{
  "head_dim": 64,
  "hidden_act": "squared_relu",
  "norm_place": "pre",
  "norm_eps": 1e-06,
  "positions": "rope",
  "init": "orth",
  "learning_rate": 0.00106,
  "lr_head": 0.00654,
  "decay_fraction": 0.737,
  "max_steps": 6919
}
Each number is 128 + 24 x the weight over its row's rms, rounded and kept within 0 to 255. Layers, rows and columns count from 0. Numbers have three digits each. The size before them is the row's rms in percent of the matrix's.

# layer 5 MLP down (transposed), 2304x576, rms 0.0464, rows 201-266, columns 288-335
087:113134131107140116143120136110104110105099163110129136085110090159067147141122086140129157133114115157144116161093119164144130159146111143149115
090:112152144169141163150137146159116086152141127116153148173130115122135168112114102142154115132135142129135160099136153096106127155115094126104173
092:127158127121116127123145101137126104104124115090136128144136104156120126152155130086131111111097145100096073172128093136136145139073149153157112
099:169122143123148088144099155122153085184146139103151121136119171134083148114129159153093083135152114151194164078109126088125140136147123109132112
093:091145143115089136127139112122087112146149056075133142139143162130140114141111174132112143147148137159165143135103119129164125148138150124137130
095:090107112107169082069105106173099109096142143101149120129113132090154145135150095119133112104122112145173150109080177085133108147216080152063108
111:102143136150172121162136178148116126129121163156124106098153121156103137127167115121140168134149118106137125118186107138132140088105123151121158
109:147149142100146104096130155112167137112154123149126120130153147150079125078139138129137132134120165146164158129115150067096119116131127142154107
099:144131094148104166111160146161109134149135156130171152105134137088128118164167136143123115136080129121133115127113168120125111133122121149139163
088:141125169158151141112106152132159139117177140106170134161081142163108125133183136142135134148166132154136147119129129138109098139165108096128116
095:127173141173155109102077124132139103111117141114154150146147142142066159114132090134116123093161145144126145131126093152129166112082155135118151
103:128149141105122111145148120079097129152141072091095145106150189100127135175143120123081167110122123118089133135167123109078122132136110146140151
111:149114111095105124156122128139108127179127137119131117143158136148104125146108155182103152164180119094172104124082104113125158108106197189117135
099:118127090144126110156149117106155147079128139142089105112137086110122140108125066117198160137123164134132112147129121118102104129107056108123120
093:107128128155073103140099145158119122140150129108125157109143127144163147110154110181126176117117168181145162130136126111090126098117117098117151
101:194151152124093117119134163156153177122142119141131129130122097066175146084179120117125133130144123132092121099097130139108099116099145104119147
101:135108181124129108072117125114135109135143089129141153125114148142115112139131139087107104149133124125122123113120125088084113147140149186129144
106:097193191128118145131116153100123113145125109099153153153146126154133118111113140114090139084112149136136123130148137111147108168100163120133096
094:150105114133146115088138109122132196097118135155109146135140138104097150127107195097146128120119094135136127116109132097139136152128116143078094
086:082116108144107079124121168151105139087143080078101106138116134140150164100125119123142114118131095130184166096155152154084103145100156186119151
101:122114136144128138108148150104114108105126150112095137156153118098119119127139178107124085162125083103138074133149109183128131121124169140158139
107:183099132094088122131087124152105144091146143088111129083133114118120136157119114130145151124155141121121107131154139154180130094075093104155114
093:110095106113110135100106114115122094129162148115189122164106142159124149134095126078111124121142097098176126171151074152145122193129123123101139
083:116155127100133119163159098156127087086154061069137121107077097133138129129170168116157083116151107108105082108120107109149147104099144114092185
103:117081160135133144116142119091125145103092102104129128161104113152148150092149118131119111086128110148087125122136107112124148113107131115212181
100:116123161135147144092154119121106134081135084097125113108187131129116124148126100113135112190103129189121138083135129101130082090125121129117127
101:105151100089155126115147105137162089081149108108150157138183161095165157143123095130151153094131154088104139106097155122115110153094113106130121
107:073132156145107139132117089129125096145186095082093115144107138130160124119146165157148101097087106143096124077141144127162131142121081145133125
109:142120132135120139175120166136136126156139138113111125140147137154160153150172165131107186112115078108101113101121161091062118141113130134135156
107:097101154152109124112125114133089141104148132080092172136145101136127117115148165192183129108097126101101088116123099116148137130137147106124150
105:160116143152085169163134149173175141129134131134123087155124122121107128114173134127143116160135122125146146145100126141141137149135125128146119
101:129065142086136115169142141135142137151147130130086099170147126183148084092163143138133146142136110102138161136133111110117125081127129124141140
105:146130148143150124141140114105140133147124143129150143133128128127115090102109108116100126129150137147135165145092113126122118095093136147144111
090:137141123122121172102102116128113101139076172116099089159101147143135167143159162140152139142116147144150116164156130167077101188135150153144104
106:148126123124144184127126088154145131116053110136118145087183115108098150155088152108136114129147100145171087122120151120091123155141126109141169
109:128117121155136139117154110133078161123103119133136114149146162122086152107097150116099164085145115135161111148131108123106109176167152120108161
094:143155096142171106096166137142156103132163140131078133142102107147166136109118055151138161120146128140107146091109174152161128133129116111121124
106:080138126132120079107094154115126124116117108111124135150166153094112165175148163110141098073140116099074089129104111136139112094168130130133164
113:112113123118165147127150099132118120125126133083164130104101080162085122141120134132166095158111095168089143134136116127124100149130125147158165
079:158114146150119142142149105115117129120119128162104119127138098147122127113132129122118124138112150109106139128171125092141137111105136113158141
087:103090147122145118162088136126120080156140134124161132127126106121160094138146119162083128107143148077140108148104069108109135114131135106144117
090:162145109139116074123134103116143142124123104116080114143135082122148066122104131088186076135095122144171115138106119123122129137081122142136120
099:129129143157114138118076137159129129104108146095123150091186115131116156107140126144140132106181153130158119111086110116100135120134138141133132
090:116096136127113122135101118120129100125156110175119122169124093134084158127143134157154140118155158132171123131126134161078113153096135109144144
099:107145130133133110147134154095128139129136131110130114095143121104147133127106107074115125174135127123158148156148142123131120123132075151089165
095:128097151116091134153142133142088138136111100119109083181138138152170143091152101116153113140130116114132128106140136104110103105135123110120109
094:161137126156151145088142116124131135120120153167156126137124143089194162113138147128129145143133105101117119110130151129081111159127091122162170
105:114127143113093143135121164144113090144104109133150128176093120097143121162137116138147106151120107109163143158116123131108140115144117094158140
113:108067135130125126108121119118134158140121121122115151172133116115081113099141172118134119124136134142145118075128099136112172152114108085130112
102:125101135145115160105141140116173147127099181133094169104153111124130168126086172132116146120116142130151185111157153113116105127113123152128127
106:111117149128094180156114156115126119104175134114103141111110094106142176139109131184101148138108141124135087159131109114151143133138143140153121
089:092119176155123123153149170161116176140137124132127138186112159142117142151105137120134145135131111119108080184107143152137141129128128086143127
103:126095115128099137142087135119136091121164106120146079166127101104126098131111143076144111107110161121160081120132122154125130142132141170070119
115:135088119160107123145096118173166149132096149160115140126123099146116134112211142114124145135097126137141087159166076154146115103119120143155101
108:105074125107118131134080107123138136143138150141104101193122122158122085130175119131069107102087135123124124109113129102161089103151124118115135
100:129138114130142147147151129114096141114128135163105154158146123120123109131120135112110095146146097142115108124098107172112128163145110108112103
082:139140171177129059133103123132126190124107140082116114157138160138130174157150114103148128155149133133113115170099065140111102124124157147127096
094:105088126144137101084106115136147105121163145157092149129177141121165100112157110128137103154120158137162133133125107138124152119133116118082169
092:120125158157104109120132111172130153134170127132148121117087090155119090098158130133114089139172145140132112168119102125102136123123121092142145
091:164170107133130125127128108126116116156104135155142117110124123126132127132139168161124119093144130154107146115162146114116132139143114140113165
109:147118139120163120167111114119107130117101138144115117121182139133106140088133118123143166101152147122107120117133136134146086145128116083141132
101:132161118129105119095122124168132100204114115122129114162117209144070128119145117179139118125135096148111147115137129173166142122141164110080122
118:124167132108141105174126115090158110148133129135147092107130148144118128139118142159107142102123107094153129190173123134087115113086146182106134
098:169114143145137129140102140130074123184120114149123132114092125144135119114129120087142107137084124108145165101125143114117099111173107136162097
094:111116127146159127116137085120147137148147102160163134112167123139113095177153112135145120124101124150109147139140139083151091136107131173151157
091:140096152183162139130125133109154143148161147159102156074117143134133108102138112160102109118113142147088157133134165143166100139160122116116162
# layer 5 MLP up, 2304x576, rms 0.0514, rows 202-267, columns 288-335
095:106148153117141093161143133115124155116167154190106152143119115128176121129127078139109147112140170124100096134124131139164169119160140154160143
096:146126096085128122122139120125151117153138121125121126105094148107134114165122124130094108114107164157124172094140177111125129136158129125125196
100:128119140109102077147084140108169083187156140114070106141121157116103105138144131186102112122093144103149152123170118068129101130122121121143147
091:168118192135094157148120127140145126128157144168126142125183147164097148147122081100107138075093189083119159155141131124127128092090141151106125
096:153107138144134093158090125127160098115071131132134125137171128131162151132120089148098167120141168136108108184165117113106197116116106115105095
107:101149091077129125084096163143130118120146125141123154116149129128113133124141115128103094134111155092171137164158106163122128137110150148128153
108:129096129107122172151139126136123148118162152185126149154131119143144159074166110094090099098072127115128155126089091138172137130118124134069109
093:108138101058081135145150126145184140117145100109122115094105104162145174144083136117112156074118121143143116101114119080083132154131145124157120
086:134129094138116103113165141091117118139082138165157213145094112102139147126112138120140143132103179118138124125118144108145146133164149109115140
094:127125092108105148157167146121129124115138124159123138129097112105153148098143101155128138139103157119137117113152097139161126137135115107174174
106:145118155106154116108072131097141117093086134106128159151151146183124136105112117122116145165093152117114197125140066128156117097119135109071117
108:147124137051086166146135119154151100111122117176131111093103130146141142128082119155132167111123129087154143137106120137062143130173122095132093
102:130134114137100130102141121107135137149080143152120149151097078119180100154128151150121084173134135146119149095078090105136151167104142103135153
094:170128148135136149148152139112135140115148123146137155106149124099161094168098125117111151146116137101155137122149094106115159157130110123156135
102:133164122125084117136136092110150114091120154134141152146135154130113147104132132121117133104097116154124151140132137095125138130082162129134079
098:152111105087093151104142085125168115163118168181138110111123118124168163164140186124160160141154110147092150194133111147090109118112156145135118
104:130132110156154107121130097178116139145151099142119188120164132088136140136162140157176124145144109074148139153084115114139128145124133142161119
099:107090136114141130136110104146127160085157133175138102151147166137135120131163160156178140127136181123118086106130136135130137135138161082133095
085:169109080103126144118087151118140147125143101173123135106097136126151105117140100147124144148156152159171148109162099131153097135132133112142109
102:155135112123131178165187153117167130145152142116112102130159130136111103147184079165094142102111125114122166108167141146109131056126143141116120
107:165103100085137134145109156108103107129163128120118125104137065110111134178173142100138147156163143137110111191144088170100147110114155135127094
088:168134133135085158144114121133165129151132164123085139104156097118105143120100071092133135064140167071125154124108120106124150094117152106124143
093:110085098149109104111104164116108138145113164164109195119139135113157131129097102095081121168110117112174147158131134111117138150159114114149088
103:115140092093157202133153115138132106141137141096140100148117074129109109117138122167115145100145134161074138102125129100081176121099111110158145
099:131166126131147142141138145138123067133096139116130115182116123114181135143184115106127137142125121054164100158104144147099167143111139105110142
097:104078150092126123162161128117124140115114125144157130110088131118160118145128127139125145130103153159125120106139112135147168106144135160151117
102:099135139107121109149073126116076131075122125150114152126143097092117104165102116154140148143134139112110088148127099087102139130111115144112142
106:133137150172106099146120133143118133138174162138186161104128143139161118190168162125141163148086103104152191079170133104123113142118135155121130
105:135138126119081135163139123176144083129114133112117139115150141140144114134153092142160139102076113148112147180144100141123127126116150122158117
101:139128133118097126141176122123124155161140117130101171109141100113142113121116081155108156140108118159113193167143109124156133154154177165125117
102:116117095127118116135131131143102128108161180125138123109108086129082132119146074136124145103128097120079160105115111135129133142105115101114117
106:147115088179130081104163129143135111125137152122121145117168126105111051106068105132114133140145109089111148096095144105140135103103163180090115
089:101083130112111119105143079116133137153125162117104161143153157147176123108128127118138087146104125162121118104128064134109116168167139143111132
106:133103148147113150112143153120132124144122125145104144165101144113181129091112184088125154116075173137124139161114120090132141129119154127096125
108:154072093081148145121140131150115149117112108147124133107129097104142120146144087104153102125109154129132153108153096130152120136142151111169110
092:135130162132157144113103122110167099170138140171103127120054072145143154138126148140145116099160140142152112127123134075084163101129126148098115
104:107094147103117102112182183119160119139139132170107125129136123099124134155110117102114085131132135088096130107124120166103165103157138148111108
112:125134131122123093116186177132141105153119117123080153127172114159133074073126130111146091146136137119124127147169115097158119123174153144116103
119:174129163155092145118141092116122171122149124148096115147124105156115088125106129128169155100106127132135167155195108093086150144113110104144144
097:131117163101134137099113094150140126126127140123113135139116044134142113086114153125154156146156134164140126155102101106103124178118122141100186
088:106107147136137109158120122163123145152131165136127184096107145130101134085126116151082144103114143122155098117139171169141134126139123077109156
101:099103160118129134133119154138113098156113168175149163094082141130153150136127125146122115145135162104164133140120135100143167096158143116091126
088:107168081181093111102121157060161122109120141179125133138113152087102127127127138125120139096127102185144135163130116119125129159159139086098142
099:130109090114162140119146104102078140123132141148098140116145159108165096103118139123151136151115120126130120155108125116131164122149117141113109
101:126192102116130099151096132124123149114176138173121118099069147150135126137139128112122152125154124110112177129123121134127141132113117114104068
097:116121121108118115146122117117109132119145133137129137136072138138103120144126180164098062170165101092129109157119117105097142088125146104101142
102:104154165134159124115091133113149114100144154145087164115141132136118128146093158128141176103127116098133128161137128106099124132135131149111113
109:169115130163147124205120117112139134115114123152107126138155130124126146137136129102128164131143168128110119108140115149107136132153132154106082
101:104120096108123144136127143125084078137131097109115145142113140134136123130181111123098108111118144065110095122117121155109149127106150097108146
105:138138149128106102169109136185126116130089118122094183101108127134099123172151118151121095117154130143132206104163130120173106109160158066088140
088:151162150151119161107101095083133087130112119136124125132171115133170100174105125140198114097158119090122200120141091106135097167162145155108114
105:105107151123111162126141128175158069101152116128144119103149154094178117146122146104152096097090139149143178178166119140105134164131151169111088
111:150149133139114148116132109121133175174115123117073163145135093131162143129146142100109143107129106168132152135110127116152168177120140147117120
104:105141091114090113102093149113154131104109103195150182124124114127118143123112133126147144174142134134075112176108153118149119131096144101163084
101:126113143089115152120150131129137121121113124147063146135134137142109098154092146149142081149162134173171165136130116101127190093136155073097138
091:119159122131126169160178149127173139146179123163094127085122097112143115114146123140103106151099165140123134126153101127115133129178148116131155
097:135139138121115150146153150087132101173093111107163135148140094103166064117118123114133115158117084165126137146151129146140130135117133146143137
096:123123132080133149129122097126152125139119181152126143121088140148181113133092124102118151141081169089119142151118141122112133136113135131146071
096:123141122114101131102141136123133103079098137128089148134162117106136104152101126083113146167124136163144119176106128125151143165151164137142115
109:128071122114118111165132122132137162135161136168139109128128140107168120122132162094122168123133190145123157145116136160141157128107136159112121
103:142091104111118134105134133167095126142183113110096144140160120113097102115137163051152137095126153129136154158139080078086091109088161147131171
115:170159101162100081126067148112109113176145122135146146094115095114105128090125164100113135091105172118094091139131101116106145117154151123154143
097:105153095096120156151132115092124121128116150098131123163127127070148110132137071120114173130118136103140152181078142133102093137094126131167137
091:122129137112117129116149094167115066096109111095099153135088103111187146131145117182171141111137133091076119116100150150080149147159129100130077
089:150126146089116077141129135130096128139131145105158136123138107130089151137120092100069148146145157160114147155091122097127156154124130116092108
093:123164141158116104120081171127127119134135126104145163070062082144109108171123151141107121120125105168165178141160080080089153128153125101114131